config.toml
n_layer = 25
n_head = 2
head_dim = 96
bias = "all"
tie_embeddings = true
init_std_qkv = 0.0254
init_std_up = 0.0254
lr_mult_up = 1.24
beta1 = 0.95
warmup_steps = 200
final_lr_fraction = 0.0
batch_tokens = 32768
seq_len = 2048
doc_mask = false
Each number is 500 + 50 x the weight over its row's rms, rounded and kept within 0 to 999. Layers, rows and columns count from 0. Numbers have three digits each. The size before them is the row's rms in percent of the matrix's.

# k: layer 16 attention key, 192x192, rms 0.116, rows 155-171, columns 0-191
# q: layer 16 attention query, 192x192, rms 0.11, rows 156-171, columns 0-191
k155 124:463425488433483457470554544571462496521489440463406459484553536468443530498567570489544473522522472532504508486508407530523507513553527505524548603400491476430568558434511514519398475408593544534436451495456448482485626488478595397480497476544405411500486533500574495485528490490553534461544494481416469518427492568523440519554507460554506502514395518605575460520478602518462502532463521672425458529531484534506458563472453532510466424466499495479494470425509527612437485490474580453484515417609592484458506539537435504428437489538525517458421476507493551548506464449502536416
q156 123:500509506500463470371531512478448529473632541382516475619483549520520562634418494517538541549488596419505404377479533495473460513523498555498630458473523484490466539477469525529463519534447534511539441543496507592461531487510426555557446534438467517508531428473491557486504465534445505549529545527584507485482440549437500496498474363422586572492456494518458516518557591497467450526398554599442444455441433612414560544519475552509523536394471486526514571562475481531516484492469473533468473509496514475513446470509490484477507524416514580544428511461477531619494470508448548523
k156 125:505520487536508442400537453486469538535557483443479395529442610464599565583454497571520520561473523545522415526504457562495516584486534446513549442427445476548405464477498535566523557549421523495533415488506499686457567530514486518465471503536526514431512509486485535509445514487499527499433439483531552527545525605512506414439449498449510558485482496429458509433490508488454491510476557504468538612495479567558500451460467583568504483436463523478511523519479489523554501515462488415516411487574565429587561471513551511444529621371497443522342492411500453533513550452545525521
q157 117:585519525485517497512553532573514504528530408445414476402527567376508459449466371437482539569482509458522543502502547485490522500500455513522517513548505566512533539551448399421553560496583491487552476487403445504433496538476439452472472449482475575549481470446549492464527477518525503457462508625437554467493476582494553513492532463542496429376517415515431429466458458461566466488565571564532468442465545518454529487456566578435503562481507642412509492494463423484470550584422481475558482493562438516446468485454480449424501480346545484548454432488541565445563502505553466473
k157 115:553554403473435448603563577479445503491549477527499421514581565471584378498471462462492411536433456566517456485437595565544505580543487591463439521486440470449520534480482489427488512551489482457466429492502529447507458552441417559552430457534515544501543441463548502496592528467509468489569584510527539464509528530514538528469496481493632496538480523551463451431523453417496514527388561519591376472437478494514480380422567461505542559461489517484473502509418557556501498515585501427517555454502541497400550552543480461484531584429469436517521454458487569426485465521528507409
q158 119:514581473509505507578445531503531448489515544472513556482595581476537518435524381550489538503477492549520531527485515499457492564497488516422457547527532529503520548529533559532371500449550531527437466535487519534427457481489489490533527616447474520359501479607563592405483503578495500486497517474486445482443475533572463504432571588490523472470579482557576402512462618525572440502568512504483492449507541517558598502469400618462505525565549468464483526409469548475472539490505659570470409545556491517442424519479506530515476522487500536522468578494489391483449613481492562513
k158 118:502541466583517516454452477433420494489525528543509458383506595450415485568450387513446447483503479620600512638495479521444534568420516522498464514532566557524523446470575480431505402442460482505461476490520524506512516472541449533511453568548495501424413478579368445473473512495512562501577486490443452473490483455520443637501513573519524531384476513484539461561474583570553463466494543480602485516518554586518541437502418507471543541561519488489458489448519516531485511513490525467425513464480499530460422560420520526416526541538585511614450479516518474613496477520414524537
q159 110:393517481543561488514478499481620581460442487441545393360578592564496513451520520494627574506498529501512497604473512526469485485408415605481498452514478517508570510552526498411548633443446497523563475427478454459544531477586451534466451498624539538479495508522496556542548429566417550474538485414498479534560439496638422539457492491545495460447459488500452436520507459498585464440471427536440475523501517481514502507436538544470509505462596499453511436494444470420451545441576464558551466515495510577507527453521549533573499529604502547506449508506487549482502477496484460468
k159 115:463465544519441453480553402497420528446497524551499468471529491483575469472555573474534506467607545496508496560536584462535481480505439466456528582601526479553493523555533494522456571484484509502548444571448475463548564502583437475555466578551494458504404522443561510557509542610450525459551438484503533578391488347584501491439422437484528452492424493512466502598579544466466454427442470596492463483486582452565519428384419467520503561432450517574524498509488502470441541494592558536533528462437558543432626504521542524494505537528473495507506516599446526475566476498460494435
q160 126:388494513446560464435516454448477508484520461459501513523449431625596491443525475604468502577510417530531501526433520518452526536547430609482451462519524492436516479452489430482411572537500496592451594422568529506470449550512550480560437535531475508505460512495481395493518527487498521455538610522395434478523631516574507511505485399493494525564579479464584539543565480541446500495441501529539478478447481465490542586512600519535530564519460512584520460511516447535425397509499473477474568555532493510442590498609505544488474458396521455512456490457388519514491484397427522542
k160 132:377482437470465541463571434467497484598580489438493551407506506548545530514529525536457475507450477507519556462451439478520458497560446509509442411477392463387492483472452515504481553482527493507502557485451493439494472494437556479492547502496400470468584604416554494500518621554487566536484505445368426502549417514574603543503520503482535445464523469502495527513494483583460471422447512525438582542407509465459591438587501637534474608468544436520474450456483472484513414491425467493556523563460511533490503471571597540490477453472478521406499470520480441546593497576527471494
q161 130:432511603432481510489520509514540573322436520548527524521528535548467526519523452443487548407566604456459452476458499525546475443479517508479465578436450488493520586496521456548505655490461573539504485502507467517493506411447499491574480552530410513491541530422503402486472485529514541533509517535498457537592446554529512510503616451467589521547478495490473469378477417484364557531432551534513548547464496463572434590502531519494471508468453419466589444531602462494525495573483519433535488486515456445525542437549462600435541467510587472503504408526551451509512474514592480522
k161 129:471484651457446536516404512460483471367542518553475500474399553485531552507577504493461524406449536363418444485460478474476443479543449553446506456491503520456545557603510444412522503424476569499442481437468506499505541495492523562587465462571512507476436559529516483565523470575505495571546485494529557472486418586477645456449567486448525514505547493541510560489459503516473483497513526434541467526500471465566525551374542495461467559404567456401533464504524514476527488474443511508566516440548419496459562483648469512473512533526537469483440469416462506493552586503561403525
q162 115:466560569428509467427569440459523403613522494455559413488474471490485479519467560411454518492467463599455458549444499432532521508367500587499514397495457438459541564499472442359612533471394513445459509462464526527515519432557496540442524522516559530500503533521526485351422532528512500466491553537555530561487436512539496479486541493534516451611497566540543464534464521502495465482563491477531493485483580463461441550501401591519481465489421447534486565562476649493581527546598483561537604525498461509487501446451517539501479522422486513475503471499469452568472558536457453552
k162 116:452489518506546515397494447509489397538518525469505472572548456491533424503459572456419577491521434579554449525467610520491467445462582575600485461562379460419603461562460496436498551477412535480499583571518587506469538543479559588491513579531528451513563519520482512511487432480451426434582551474517575526441468374509510549474469527546454509481528523482554570465516549454542491505476530588508507467543456607488441523453444590561451499500485520408462537519526484464576499524454570550513602460483540438511497437618528489514507522479541500482484541581537598554470509461442478575
q163 119:564489598421481531481470584576519401484531503501431442508445465545569468437510502490491491499364426528518543459469570521446516452457451621506451398557538520491573562472542577464520461407524451509543443530471605557481575492521539496487473541505494476473480394467433470520516457553582506461519508467488588512582558548510501409481456511497545485496526519465577507467433453641452515398503484550446436555519529644490437539545458493490550403551503474515457574617514546472564513492573468535486493417486465488530507524439493524514575511497501474513432578454489571525505462563499598503
k163 126:513346545517561556480517518600430482587438473513488502405488541404571467437593547498485512519533489543527516484519525624539537443532574551493542392452544552562569529511516546443478526455487533448581521583421512460454463505514523507404517506445479457422414473454489503564488496478471472453490527478543509455528521512521538537449442533437512535455502617499595532374499555546526533548482492647440491520513494566547497561575484539462549515504502570527477540554394448531435518501480454460425557482569456503496515423485591412555502502442461492502563592505539475542519483569575531464
q164 112:433511507468634485489454519397398458432526510460524512540501469485519567495575471531492468623471534527519484549483427499521542350569471544573451490565391472509514447600439383469473557504525438474491446517529408499559557528469489491487492451554472421472592479467519575469456397490580446512469571492445501514453538483534493382498505529508433508485527411565553450582532515520443449528540436603490545523513421534586506535537564538455508587558494544523520484475524479505519538463540473430503550482532456542449418522507631527445494557423480505564522435477492538538489579530476492440
k164 115:454530428523531579522493484367493459497512538432580474461477409463478400593502468443574472525504572524593501421486508465518577499501518459507537601572425485491536442573524495349495571524528420377484385477498482541545544556498469552491490465470545527450595526420572500458482430594475483502443559547450505508483532575518561491463498500515461559545509457475433545536471553521512450543471440474496530509501438501476652467514491559511503572558468557477456468488536451477532463434503562414523530551523441524487530534421635482408538505445458509492569497509522486547530495571537450426
q165 114:488495513456446457539565465432539511499475471574573471602527527463465484499467558494462489495539450402542486447451489393482528470519443383522463481518521464412496475460446505467531477528499437507533475502516471511473521517580476549507574384528540356515518600451629448547553572452449554492500592571507481566477453523473572422476457485482504570452449430523541480461532527420553575448365440496455492548513541532472507527540482531407445466448535424507483534430459547405489499512525515544518436474453547544554502513592425434515465561495531458487491493527542627592519571556512587578
k165 115:498575493439514457462556577467574605511421419503569486594513522532503578517504521479466539496512441480468424471537461548545558510401600486565472398527524477536512536486534499557453494524513517544581541528428461573536523532542479461412473494494571421533467461483538462604421525489440398396453540538503465603529513501439590487417466547549494527454482481519441479416459499549503462475463460475470534557550585531528515566483502471511457545603539437485591471423569535546497553463537543488521510492442521484518521484614394486429432620485454473451546490447617540444468502554474502568
q166 118:535532506428451519488506467532538506571436515524459441399593493398471441490510551456512515564528488456539500529502511577529539421455467572473511517473515484487474392559579560539480525524473509462415480414473534546592488443533440561648603497515476514566564454484590431488478558468413544585457563534525473446595552462437502485464494526528478542418535411527472391395456477428540499479494506564439526437530490513417494413502485511459495461473457415538584452505587416439554521510469493483507536526548437486544459520568471470414469465547487527579484526594515518417541528487431552442
k166 117:521471558525506516528509474531502591449517486520536467506508476410513478514490539384497447501550409457521454516506545466534563480464544488416503360511540413459500537568561538516453456526565459472495511391498515559617557432527499524555570485527450541555504547574510487528585505495510473517497490480492469518582620474486554570460518589511566601447550485608563464535480448452476523534588567465467408483535504439487477424502439468433514523494471462532592478504551430515519559528460424474457489546550533478522472550551500417425512620536408550481523498451490500430573594444425591393
q167 126:488558438558464495492532541610479512494571574523523458567398475442495548561474485540438473529533515473442508472525481482519595488537508547623505490502503413574527460534466411438526402553545432539531478581530532458532475555518532496464466525516474444568530412514450515567450563490530483498563496478516475499421543580502576495501578433552486517518366563426561453448510484579546533525511458482555570512402461417561584525530469495367458465518462492561472525503387440520627522449479498579473542582517424492549536488492495509447415527526418589561437459493478503487559530516465515585
k167 123:536478376506572470476491589509591534554579555534546508552507561495505493491481409481516475504603472462512568455529531526469538526512459522512518447559468459435596467460497487506534491488515420506516420534447448543483603509434505506416474481437568466610594499514493458476406519553449427417467427399480463552568472515458345496596581482560426490555508485378510513452500482517501551596503508542479474488520499496411514501492462549450475491402425494556460460535550445521581433519556472505521487476465362441465540466537448473465459430445498489481485511432451520389488453540526448527
q168 121:512490505469605470500336471456466620486483613457458460489538477549541454502585449565471408540461492456506446475474545497480511433493474492428519585477454421493485525455533535521544462514567511577591565487402475482458524597468494472501527579400544498461514442578609446416526443432495470569454503496489523536515561571472486488465460510509490546435452513505428491449509525577548495535455469539488475569427470483554507491479457481509566541473518540450500502546492438516520409492481523571476579536486408400469413467472420554446455597576465422445572554520486472463545565533485463380
k168 123:430541533540509503464489480462532621476484593455511499466483504526417486484629421494501567483519437539501513541474433495436486443589421500534526532426453504453452510480617514509468468501446445509472452513480412518510576576519413466567613512486538517480479525485414521534537482427443443461524547546433568484495617556468563487483388443506490507495445523465479570517512486529547453499478487586510416562503425489552441473532511489468553536463454573464455584580464458519591494554495453533519445526484542434516460530442447454507437509606403473495631500463475432457567522624467413464
q169 122:496564509539530494463479392510432611493484507497522547483572554550572522519422493469465547497593524507499558587543500444520464498465408477536414490513471500463435568523496468472506567475452450513501363406415523528435461557481512586522587521412412526497475515510603518459462496452565412493513477515448578467435474458484546567495517504561524495437573431456486429441565571510394590422483632429515470521542544556437431521522514571512571476410463550400533483477505601528532503453603505568443456485439466511466542456482500518510435522512445482428536520470478538486558466507491547534
k169 126:449496548611559413544419471500558562484531479470447484444472464571509530417465507435467515460531447549477443566581564488532467522447537532514484461546430555438399532522456543454510465506440468599493396441538439439412480575449540516508502476543505604409480573511590516565530554463484488531527475563510601545474546423500579500479583528482463549387445496540530445512573559453524515510477557556516486523570541596475475525455522503579659495499492530427552509513474562431531456463579574467455512420455517570499532467578507509490482524539501397451511552520505490475463488613490537517
q170 122:478603552490425557409453498518460364563473533541512430487449465452405558486435504534541530456528572503467536423479609554543463438530555482491584407546475451569551463438481516481546548446463479465551512478458492459493472470471550439533524536651556486457457485499492561418491471436482577380526450525503532506510408470467566552499471486509526474553602456531467417528584519454562478379523436474504513472473495483456552541420556578574513514488486423535494458579465448513518539492518505457545442464440555447495529519552428414489534506496501509512570452508370447464550495520458399496
k170 123:534585585549505589437493509521507462496564542484405371556523483477538512531522482574412518535559514459488475430541545449556459423538476425460600556481423372608606496611487563488506573515437498496502577539476503440588520549524515469533472490488543503482529456467499538398455487461512580431436409536438528586521541482508504509577538543473541473534553520575431443453493499474470541405502487542530441421484503548510519502507498554437462444529505479555479547562523444500489488402500448565506463453491579538487444539549495560496633551455555474508473602449492471535539450413438525532
q171 137:506498503528516455551515479534477559578475479475526506517434434481493464523485623571575505461439488539484508511565506451400533494503491558502505574496588548455536494493572453431606504507491535434504513522456522445570558484360468468565442462498517494453598548590487490452517560442360468499438506435606531505470482507522443490500508719456495534452475426537434464441485470578518440513482514441492526473414537510460538522590564539472473505459400505465584528490538510486494539521617450523476530521413377477543500541571523462434545488517520496554494398426521484555507485490490489513
k171 136:468444457483585538523490547521520483457528498513579504609557633551511510504441545508484553488447504611543464463471438414520458480539425515463575516478539544511560440542483503465557478567601582418506411572482525586553512476406490492498549560530540446421505498551518522493601518379320487541561479480519514525507481412452483501478548576538477518502430545496476367536538490436521414525520483524434527484431547455566437481547465524465479483472470557424563464502474519391389566507500495599500508495503487467534504586548491461501461503526514468407513468450473474501454457462477420467